Weights of a small transformer language model.
Size: width 192, vocabulary 8192, 6.69M parameters.
Each number is 50 + 12 x the weight over the matrix's rms, rounded and kept within 0 to 99. Layers, rows and columns count from 0.

# layer 3 MLP gate, 512x192, rms 0.138, rows 168-182, columns 160-191
39 38 32 57 54 65 53 40 67 61 54 63 61 33 54 71 50 59 60 26 54 44 58 64 67 40 56 45 58 59 51 51
44 18 51 66 58 50 53 54 75 65 67 72 44 51 36 50 54 40 53 54 69 56 63 51 35 61 51 56 46 54 46 30
62 53 41 54 74 42 49 49 53 46 57 40 44 94 46 59 65 69 77 56 54 60 47 34 59 39 49 57 40 56 51 48
36 73 47 55 36 43 32 34 54 61 63 42 36 54 45 29 47 49 43 48 69 64 51 50 58 39 40 48 44 39 57 49
49 54 59 55 60 44 52 48 42 55 71 63 40 56 63 46 57 55 48 39 43 32 30 57 42 70 33 58 73 46 47 60
61 34 47 41 49 48 71 51 47 38 26 39 43 63 52 62 53 51 38 47 39 46 39 52 53 46 47 57 46 47 41 47
53 29 70 63 45 70 54 43 49 71 25 48 85 37 37 32 54 67 64 65 55 52 47 40 43 41 29 58 51 45 45 66
45 54 56 47 38 50 49 24 49 51 57 53 63 75 51 61 52 46 32 58 40 53 59 50 60 44 44 48 40 74 61 48
49 68 63 23 70 21 52 48 63 54 22 35 49 49 47 56 66 44 71 24 44 69 28 40 62 44 63 29 58 63 48 55
43 48 40 44 54 58 53 49 43 62 38 28 45 49 61 41 35 41 41 55 35 52 24 34 46 56 51 59 52 48 50 35
45 20 55 63 49 35 52 52 54 48 35 63 43 77 57 52 51 43 61 56 51 71 60 44 38 51 28 52 50 45 61 54
50 70 49 42 68 49 30 69 67 47 23 52 43 55 46 46 67 76 42 45 49 56 76 48 70 46 44 60 52 48 30 36
43 55 49 45 36 57 52 45 51 48 44 42 54 81 32 51 51 36 56 23 57 57 35 83 51 67 51 72 54 52 38 36
73 41 63 43 58 47 68 74 34 51 45 30 42 52 66 47 51 56 56 35 53 49 26 58 31 33 41 52 42 28 56 58
38 58 54 58 72 57 67 50 51 38 46 55 33 49 62 47 60 50 57 59 48 40 57 57 47 39 59 48 67 45 67 43
# layer 3 MLP up, 512x192, rms 0.145, rows 168-181, columns 160-191
61 63 64 59 83 53 36 63 33 49 60 45 35 48 58 28 84 51 43 40 42 26 67 29 46 32 66 43 51 54 37 45
59 40 62 52 33 42 55 40 55 49 47 44 26 47 42 57 50 70 54 51 52 54 39 83 49 46 53 55 57 26 43 45
63 62 52 42 55 70 51 45 34 30 61 44 36 65 46 48 64 41 60 58 50 40 37 46 50 34 55 63 55 49 50 42
34 35 51 25 54 61 72 65 40 53 34 48 48 57 34 63 19 52 45 34 53 47 44 61 57 57 47 56 53 38 36 61
64 46 42 43 47 43 33 44 51 17 52 52 54 42 67 38 60 57 54 38 56 64 49 53 50 54 54 37 60 57 60 71
37 56 50 51 39 51 48 53 33 61 66 45 37 29 29 53 58 52 54 48 48 59 68 39 43 59 66 33 40 36 60 40
46 56 53 42 76 49 43 44 52 73 66 63 67 50 62 42 57 52 57 57 76 50 71 51 64 45 34 51 53 56 53 52
68 26 48 48 26 42 55 63 56 48 49 63 43 36 32 48 54 71 46 78 57 58 60 46 61 36 43 63 37 59 58 36
68 38 79 61 49 54 54 72 45 36 67 52 46 46 38 50 33 45 42 31 25 39 49 61 60 48 42 55 64 66 36 57
54 46 41 51 48 69 49 81 74 50 44 54 65 49 62 40 44 43 48 56 52 39 67 67 51 74 67 59 65 45 55 40
29 41 59 34 51 32 59 49 57 49 59 41 35 54 50 53 71 57 45 67 51 68 54 42 54 57 48 67 47 50 33 72
49 42 54 37 62 56 41 46 31 57 54 47 65 37 60 61 66 53 38 52 41 46 86 41 60 46 80 44 33 76 40 54
49 34 55 48 50 53 63 47 71 59 64 52 58 59 59 37 51 48 48 34 55 39 38 63 59 34 43 45 21 48 44 42
48 51 53 69 38 21 69 64 32 58 71 21 60 71 68 46 57 62 50 50 55 57 52 67 37 38 42 65 40 33 65 59
# layer 3 MLP down (transposed), 512x192, rms 0.117, rows 168-181, columns 160-191
63 58 47 28 44 36 43 43 64 66 47 65 38 51 72 46 53 75 62 59 49 34 54 51 35 49 37 25 59 50 40 64
50 26 57 59 74 57 45 39 37 64 39 48 51 35 57 70 44 67 65 43 65 55 49 71 35 51 53 27 59 81 58 51
55 44 34 75 51 54 51 42 55 48 44 47 69 41 66 47 52 32 48 29 48 53 60 55 45 47 57 58 53 52 48 62
56 60 64 35 48 22 40 33 65 56 59 70 69 63 58 44 66 46 37 40 42 56 44 51 53 38 36 57 59 35 67 62
58 67 55 60 40 50 61 53 22 53 54 55 53 42 55 52 57 28 78 51 40 51 45 66 48 44 58 54 32 36 37 49
34 51 49 58 61 57 69 30 44 43 40 52 38 52 61 57 33 44 58 43 45 53 58 65 50 51 34 63 37 75 54 42
69 52 32 52 56 60 51 57 50 56 54 34 55 47 63 53 38 49 57 49 50 48 49 57 46 50 44 38 47 38 49 43
52 66 53 57 48 33 25 44 38 40 62 59 44 55 39 40 77 41 45 51 51 45 54 60 40 44 58 43 55 48 55 63
37 46 32 34 51 47 41 35 69 67 48 47 62 55 55 55 78 71 37 53 48 37 51 29 68 47 57 42 52 24 52 43
44 49 66 49 31 50 50 55 39 55 50 37 41 79 53 68 47 66 30 48 31 57 40 34 51 72 52 53 38 60 57 60
56 21 55 53 55 47 52 65 54 64 50 32 50 54 41 46 40 52 41 59 33 41 43 52 65 32 53 37 36 54 45 48
67 52 49 35 67 60 49 87 37 39 27 36 52 45 51 54 67 54 47 40 54 32 43 68 38 29 55 34 48 75 57 58
55 33 44 38 37 52 48 38 38 37 64 50 51 49 48 46 73 43 56 85 38 70 45 61 40 46 59 33 46 47 43 47
33 55 33 53 54 44 43 30 43 43 57 49 55 51 56 61 47 34 40 43 52 47 55 20 42 49 52 21 40 52 39 35